{"hidden_size": 160, "num_key_value_heads": 5, "hidden_act": "swiglu", "norm_place": "pre", "rope_fraction": 1.0, "qk_norm": false, "init": "trunc", "init_std_down": 0.0, "beta1": 0.95, "batch_tokens": 16384, "max_seq_len": 512}
Each number is 500 + 25 x the weight over the matrix's rms, rounded and kept within 0 to 999. Layers, rows and columns count from 0. Numbers have three digits each.

# layer 2 MLP up, 512x160, rms 0.134, rows 364-377, columns 0-159
512554474457507494514523543519488495469525495476542454488503535533496470460537535540529511528493520511534495472530542483476534526522478471476487432500488489484495500545493491478522507505490480547498498549489521524497492503485484503497465473497492502540499487497520510482447515501479499481516512486506486487500491494507558528463505468431467471470530474544525523523532496504521564530493495479521507480499499553474493524480507478479530472534511484509516497495478453518444507485517534
478534510550459496478528476490520467513477464475507474444493517536540476526513479507485481491499466493479546463472528522487536421471458473439459554488462509533484529477475447487505505450459509496525457470497480480520551492499475494507496500478558507484489544519475482482497494489497490439534542499438516473496454493496503468502517472521514504533472493452512543466450463484513543533509495513480482438431494523529480425500521521500479513523498447487524465471516544518458510495510483
516501486508513518506480499469506523518490474520526486477532458514495496483510499507482496488480490503518489494510502524520512518524500495497533454511487519509502471506519498519484523497462479500525508501496522504509467546524475490502507530483527512490498515529517500532464512523496555523519475530555462486488536497483511503483466463457510485502520516502477541524515486491489494502497519503532481457513487526476488520505498530489472482518522550495495507497512491475507494489530493
498500464471486467468473479493506474480493479508492544513503510474489533503500498501493482456544458491488512527486504483463490493478527497507494502486492522465545494496492492523492465536511494460517511511513495523478497517496503481534492477471500467494508508488498524498517509490504504485531505470488486491485531510518463471517490525515511498523493474517481508483505475457535460472485487505466464530491488493489481519497453501546524485507478491459488505503499521503513486508520486
484456467459469494510505498487518496523542542529494490507491499531479484504499499440504461589474489461501534493516505415549535502527497485484463496494474474526511496536523510469502510538551469450548484516519511490481463562495513545520499512515501462506521504543470507499543516510525529483477512531504524508468486501468496494473533495484504424487518516507478476440504560439489502530529468531501519517487525480483492468508485478499490517537538503516459488463511494476470515528498525
485505461499493489514516511489454495494518432531480469533539514501479505515469452472517524478514474474558531488498534459518526525487536506475482485515453524553503557470523468556490504504481485527488545516472481475522490522482488495527525503480482490481513537526540520512520487520476477475474506554496525517528577494498455496474499483505507444461492522512503524489512494516479542518505490529512488479492555466502487499531467499480424531483521492468476517485495469472501462513543505
551479509482473511504545544498500471497532470500477471471477520535492515509519515482573507510506502476475486482464502494517479480511515497500566496536524478462462502501504524498504494464518485514461493501484451550480492541503495482535537489531469478508521479474520499492488476478552499484479535517532506515553524470480541531502489521480525493526504510504506479474482485494517515497549537544493487468507498523490516530503568519537467505526482461510485505440523504480506499472490503
511542537489509514450532477531495518472506461529479477534506508497481469483488480519528495488507453541475509480500506549455507453493524517510474522507493505479501547479460499492502495503470502502512458496501519466516492526515513481482496481446538530488517504484499511534492504505495484475507518517448497503511460505530500509501494555500484529484478509514550508483517460493558516496549499469501502499495485522467553508516490523484527473538489496532462498522462496529519501520516496
531475533502495476521459476548564539504462530549493570507490471513448524432502514527475516562481502532466500489565507545439535485524464568502465521512510548492438462527515498565518538484498522502521519445545493504470533491491520484462522516481527479525507459498519494517490498506505453488501461546502541464522510501462541495544514469439614434506466460503478537493531517509475468513499467448478465549506465547510524582519549550504464483510470483504544461515497470516481482494536434
473494485557487529528478497479476504517525500518509496517510516454507535454516493509501493498480531469514436500529485437486496529479506518515512538488572521499502459459509476516514493501515515494501493558487474581511505447507494521511492532489505454456488467475485487496557487492532470463493501484526507484480505492460481519545487515536488555506462484526520495527507543500542499481478523526527490530525489451483497502473521518460454562486484516522511494496520527467533484482435459
514505465512496468501525534497450507506495479501519545487525475503492523479536497506481460535505522505513529532455526437517494503504528517518504515515516518498504512460500539511492503540542477481491458497544495515473477479505524451512513488484513464493502451524519504521466483476537462495466460512498504490546477493523474475509558490485485480529493506499507502521453499468533499477527493532453458516521526473496492547513507513491532513520499488518541471524461505535529469479518470
487526515479463450441478481442513514513447467513537468467514462500504477512486553479513486506484520512496518530457540455471467564462485515473548527538538508554458466544493495481487504510489499531518537528466518506530521461503481530519509503539498532523458451526483477501486521448525513474515450461488471484479512538473519520492484522456523461478520501499478494467459548494469524489438479476423506516482504531506488505489463479503479483507441483482492497472536504516439525486530493
521503518488497545475511527489485481498488489495532477473509492496547501477515522485501465506486485501486534520514509503514505479529484485486497528522511489521544502485504503500491525516493460493485456512509491511486459492494482481473527494493501540526496492509515483505492486495520526505483475515507481517521480509472529501528564480499479491500490505502534471482507510524471508472481490511476467529507487491480534487506463498542495494487537475495507511520500507512488476479495498
466527466466481481519517533473478461564520486480501489517488454460494531483509470440494474529500505524505510501523501469531478498469491467482525523498472513535519488480504518490515503521505469472500493488434460501510500477528518477530514495489534507513538481478502517510483539482533529508521458489554472527472476491484515510513528484510501501510507487508507514513513516439519510556522447488553535524489451471499487500496512476491474530531512503505483499523494518460531462483542491
# layer 2 MLP down (transposed), 512x160, rms 0.125, rows 364-377, columns 0-159
476495514494492516501449497502482514474500492537507505500509509521490443468543505482498461532471471534499511492502509507503479516492508537489540494498474497488526484476487515498472527500540489500459505533531509501464542536495519517470469529524530474512435509488460531498492511528482482547474535484534433479519476478476464460450490441503484488534495513474499494506460518513471466474507530477520532456500479432482455507519507533491474563492518444479487459498483477511487489501519525
492463487480451544479508461506543511447560502491540555470512548508491498475478512544473504497476439501493492484501490473532517506534443486495454501516437545480525539554557441524532516468464524502493453504507494468531519489493491498517525517461545460483498548495471507519507535489513490479558591514497500514447457472515485542462521469473560500545526484451472524498536510454500513552494497482488477459484526545514497459498506513530489498490528460487513514501504506551511545516500461
509518504516476508496501509507485528495493546529499511502499490488472473510497515479462479511474498478494505500505522520485509543499506526498466470507499519488486522502516491507488500509506497509526502479508522532494509505545514494546450520496507477515498501519481461485480499479515525518510494490506489525493495507507494498440471428500497498471545524473493542488479498504511471477497540512491509445533485503495496477508488447505495522492504503504475480495496476508503501523504515
500509473492480466489493515503518493468476475504469518487523517496503554522507502523520508467513523499496467509503513478492488510495515470524492495495477492461465511472514463490515487514455507505546515472504489546483462495523496470503476492493488531537518522479523496513516506477501518494519489501500509483490520499514478509541525497494512505508504489474516520505516505481506477475499484522499465537517500516482483472469483509516507482520487513493513501510489486470524493532515471
490484512495549499501514500541499477545495533499511521513467540511470518502523510457520478587489517495505458488489535514511480553477508512429490488493483514475528534511512507500511501504504505463488471492463469468513470512475451527489549531453474471424523529461492526522504557500498513524487531535484510514506552544520498477437551431501536462514500504493506495479492500517504508493562478549478472535476523462501506489524520405471505569510503495514534508483516480525550525482464536
493474458490453470505513523484490476504477476495474512509494497545444505550499492497532517456483450523538520532502545429561532486516550515482466516503452520531493538466512455527508495542520475522503536486485474523476471529500468486525523472460483518451494486493536504533521511547483484481472484496489477481494572524520482526532534478556519475505525515498537487486503527500451532517530482525484482527515513522480474427471523480471465497497501474499480499516527486472508516482501479
531458479430517507531517519474517426489505523513501510469488514509509481543516533517522505491516509498487471474490458485516472516540544490502498450537484469480460491516474485524482500509515488509517477499521511500482491477525487465523465512485477530476498488480483487510469456468489469538456504501522476445527493516526528497543513482511568510495488533536493471534466449435485528500495501515506504482512498489485539498496530461492472531516526492512493510444512460489493466564479511
505508489463533524495498443487490511498495497507482451515516513500498464501483489511524477467534454539512480538510521521488503478489507509505496535493538494494515528506447481511465475510481489496503495478497528480528473516520501541486501475465542478492510493517499496514500519491494482492491512483496482467524504509488471492542493504469504518504536499535470517539510505474488515479524517470504509489499493503457500502529521525468517518488507517485480498505483511499479538522520471
530508475517505518506490490486515515517479469502525602478478498526481469429445530488485524534488501491482517480483535486505529490525560518558467476481491523444505457548481480512491525512504507532545530469482488535517488468490502486530505516473561496517496483464493515529515466490528490525520513523486504480461511491499489535561515514480560477516494505512490475459474483570453537506490433480468464534522476499527530462500578496584447475533474536507520479470481438452481522498497430
524531498480481520472512501496483502510502530500495490505515497502523547493494496514514519488500509515486468494543523509467494504480489488479531520484497515528513508453514484493523490519509474517511504515486510480503511518539546570517527482493508525478505474496526480531477503450548524496527487498516512489519527514485553490671499538460494486487430489499525510515456471474486516483504480510507523509475517525521484483492533506489446505476488535487475512499538458484495494471503519
533513484486498481483515521567486507488524482498468491483524489510462515524509525511497508528550537474502520496482481493536452512539479485523468525511526512514544489555499506492494550497532450505525486504521469555472463494564482477509478507500496453496509476522505524497471446500520483545474481520476527452541486473496499465511510536466522529485480459543476488463478493493505501460482493475507472503520496472514518553501483504515491508499519500570522483510498487512538496517507499
454552557486485470467480487483495488568419451512480497492496469504523547513519503503528476532533482514482486553508496455478469509509505566486535513489522534513504458517490465489514505491489470441514524519540532469531525525466463556499490518534480534491503455573506513484458482487475516471501483449515512561497503528548538516445476498466519530469522489523466493453549522472501492466503500445490537510482502494501494497453514491456512508472381485448501482491463499553484516494446514
483484492502481521516498515536495494487480480513501433480516456517513484475535501535528490523511495460475550474491490481486510506490516494522490467490521472507530505509492493527484503505470495487465495501518526510511491474475477498482500492477523484534515511497488493514539507501508530480493490515509483500478475501506519469546516485522484505508504513497501488491522509482480497481506483459463488487505506484505503507482485472515490509488533482528470506499496486528496472501472507
477510493478507507494459519510460501504476492487508486522514497479514536518501470466509520489512481497530481500504496495513447551463464508492494539503486528537528493475526544556533496495489491465494478469482500435486487535500504484479548520492521506456528442487549501508491494470491505521554476505486492513572530503506581475538500434492484508499456472466517523492543473476559526515531488500541536487465511504534427512467494481473471541503456502494467511528516497513529502452457493
# layer 2 MLP gate, 512x160, rms 0.14, rows 365-377, columns 0-159
501473543466509510476518536478515546513531516494511513496513523471493486499454493498455471512471511494538550544476488508569466490467476499497508493482501516491497502524514466477504493428493458483525513510442531489531450498581464516482469454513503492536538463503431519545485517524519505491487515503458442472484518496518477498462536507566506511512524525500502498533500529437480558533535451498491504534534485480463538474509514467483493498494488535465513469463472500501521559553498550
491471509514536523512510477505525485545513471482537480473499511507486499507509465538463495504498504537492521520509558496525514473521493455482538496547491519543481500495495458484459513530502493518497529495471487521520480473508492493485505493491494518542487493496539455490471488533503536487486508536493493505501474512487510513511476491472519496489556498492446501494476502480477501511510513530468491497483453509503491509527495499488495515477496514498492468516545490508522529500515516
508497515524503511492495502542503500490481527476507487485520491515522501528453509510500493509487526513499501479469508489526499500500478485514485491523484496498489517491503492476527537480522511511527503484486487516511471516538517455493503501518530554513490524474523509484464474528490496507458500512464519505481486482491508516500516493492498508478517515458524485490485519501518482497528506469498508518507521535500521498514524510489498517475492505496512484472492473480532518491485523
500450486482497475482527489492502463545529542527503471532503488490511477480487477488465524556523491472506532470490511457478518486503504471473492524496466493505504526502476448442483539551569450468526489488520494479506528542523479520501512517519507525484523520514486489495570479519554492496493534499516486477467481474493530517465540519527489440506520554491539520472468495466475510549477471552545533527496508533534510482509502538505480501557522525498444488501490512477481491501525481
502449512523522535503477528468523473520480521538503491454469479500504472460508528517455471495557502480481515471510498517469501540500471503519533490474497451459506498510481468506525512504558491455550522533509535461479519495491502459509481501462548482542497449500464491493530452490507552495539497480507458530491506450503498511493498506484450490461541481486475485470474541513533497520494449508481486494541435522545495485553499516518516500520472544501513496525509516473462482496490517
521520424456515522504481473508501449507510516503512492506475493512477495525508457509476496537540529491529491509450475516479452485513554511532523455540483499474516502576503502465502490532501502478537495497490494522487523497527495455481463539495457570527464495515526547492506526470496521528488460458473437471507483454484521497485512448510520475509496490506502506505479527527474489482506514498462497496497474451493516467480466462494486513530500476467465482447517512509492493511467470
486472477505461471534548519507491478520512491518553492508500506499531510509486523526473532516481532490505514535486501458513496540506485497492574475453495454493508479477513500505523515511533526507524541492509490474477500520491489437508516523508474497500518493496462511462540441519505519481494514513500543514483509485525543496469506475505505517498524510480501501496472525522494454517473497500502491491466512477561468481491454458509468538453525538449507488485509514484465483484487495
465515495516493500489532496470471448502519488448486449480505519479539492580506488481532486433526496454531483499452509469566474536471536422491548487506488454508549555461454520439467457505509481504470492538444517498514472497516490510513472472512483519486495531493482501506517501502477559504506523465513458542479479496550485520454480514554404576495522538480508479500472475507525488489494547529522538461483526462509476470475466458501499510484532510495460537499490526503505503506485573
520478510424487483455506513543532499471466500443481513483474436494495503512443512533480477504465478551522555467470484540506474463532521449472449511515470506464470526540520481497455533447505478486498455478527529454489473531480498486491475523513523559513522528475559488517430500530504510506549504508480459529498475530520494530504473519503522498529516529509492517496491475535517539491577487489520503495485473514494512499485469465524539473507491532514469499513484528485523494524531477
457479533510487508478463517468510528472490519496520449526500429522512490499503523551488495446507502497469489497507518488505525489537482507473525505487576488543508476523508484538516501471426539501512482481486513484510498528480502529522550486477503500510527522462500495498528512512490497526532539551529469464459501531522501562518493485514519504504513503515513512567482505512458537523484520536518531503505498511511480459517488512526457516485500488506465539486471538451488526460493527
489523525508472454466491498446520507551425464504550467496497470517508495522523531506532500485480508509489497501470511468481485551499489542482519537516539520524486433509501507490530519484527502505541536517478540513566533436496483521520522530570498518496467448522478485483520494412505470460527459470482474496495472538499505525487524501446495454501516495489461475457472543481444538476399510470463482462496511522520494494470471500495475491503419493460503489504508502511455515477517518
512503504541492500504523486499489492501493452487464497544480490502504497496485518483510521490480516508503540478468481490489502482486494522497498513517516482504500497475485487495501509497475496487510504491468474487474501503488473473519492476492488510496492520498462523487502471522478510547541515518510492497498528534545506463502477505512476475503487505502480512532517530531500486454495496506483509487512504500459519502483509499513478486501520499482493515497477504514472479499502504
499480472511470530500505509506488467507504501513515484478456473509511519468508483498477496500525478509496479456477485497558495507528523487477497544468500504491496512514515512501502499480522515497498510536465454495473539508533510474525477488503471524474518516546462524497512525490516500499526519460540467546549487479510518488515504476498492549537515468476493524562491502439473521511471503514537511524527503501495526486499487472502480509510457472518451516517480506485509457519505502